config.toml
head_dim = 64
d_mlp = 896
vocab_size = 32000
activation = "gelu"
norm_eps = 1e-05
attn_scale = 0.125
tie_embeddings = true
init_std_qkv = 0.0334
lr = 0.000317
decay_fraction = 0.901
batch_tokens = 16384
doc_mask = false
dataset = "wikipedia_en"
Each number is 128 + 32 x the weight over the matrix's rms, rounded and kept within 0 to 255. Layers, rows and columns count from 0.

# layer 4 MLP down, 224x896, rms 0.0201, rows 214-223, columns 448-511
[[186 211 125 125 112  97 140  99 106  88 136 123  88 153 129 130 154 133 106 112 140 116 113 131 160 128 177 112  97  88 135  84  89 109 154 124 144 118 159 131 172 149 170 120 111 191 102 141 127 115 158 143 126 114 128 140 152  94 127 120  89 141 126 137]
 [159  86 165 150 131  57 114 155 106  58 108 174  93 141 128  95  99 119 124  77 159 117 151  96 131  67 157 177 122 198  93 149 106 117 165 117  70 141  84 155  88 199 163 152 163 122 201 160 115  78 111  96 127  88 147 144 110 169  79 100 185 174 152 126]
 [123  96 120 121 164 163 120 153  91  90 138 182 118 177 121 149 179 105 148 117 118  83 133 135  98 112 122 105 159 175 151 143  53 122 155 106  72  91 172 161 126 127 130 218 116 149  93 149  89 140 122 123  32 176 128 157 108 110 152 122 191 111 121 142]
 [ 54 143 139 111 118 175 112 159 181 108 132 133 146  63 126 120 137 106 131 168 162 157  92 104 123 136 132 182 131 113 125 202 185 124 219  82 181 122 179 123  65 145 107 174 101  94 112 152 100  94 178  64 139 180 164 130 122 171 175 159 142 131 131 151]
 [119 101  84 190 106  57 151  98 113 109  46 132 116 136 157 143 146  83 127  93 187 146 112 131 131 143 153 130 125 113 178  80 129 100  54 159  76 149 136 131  92 135  92 100 120 228  25 126  96 138 179 113 100  78 152 179  88  78 123 126  87 137 127 129]
 [184 154  98 231  78 122 184 168 125 157  70 186  70 149  99  68 140  83 168 122 228 100 154 189  65 125 111 176 116  56 182 124  52 194 178 180 137 149 119 157 119 110  83 109 112 110 116 114  88 145  76 167 100 122 137 100 125  89 151  91 138 218 114 164]
 [118 137 185 160 155 133 104 208 177 175 142 170 144  58  93 128 145 184 112 182 135 104  99 152 141 166  92 131 156 170 117 140  74 105 153  94 166 103 147 171 103 139 136 159 127 180 147 117  85 165 156 142  71 133 183 147 101 170 109 120 148 111 129  99]
 [131 167 142  92  42 186  97 148 135 129 150  76 135  89 201  97 135 185  90 119  74 109 155 138 152  83 201 124 167 131 138 106 112 160  88 157 159 101 141 185 173 159 121 111 147 150 186 125  71  69  83 171 124 137 119 152 117  95 168 102 191 150 113 138]
 [101 103  80 124 127 143 140 183 204 125 179 135 129  90 141 185 142 119 124 171  85 106 146 158 172 192  96 127 153 115  99 100  56 131 191 184 150 173 127 130  93 137 112  77 108 109 100 129 134  90  72 155 138 127 122 122 155 141  89 144  86 116 207  99]
 [ 96  89 116 120  81 197 105 145 157 114 185  91 171  82 105  69 111  98 147 137 109 162 106 164 108 154 143 165 115 107 113  75  48  83 148  73 142 112 118  59 103 142 133 115 141 206 169  90 105  79 141 111 136 128 165 143 172 105 147 110 168  92  83  63]]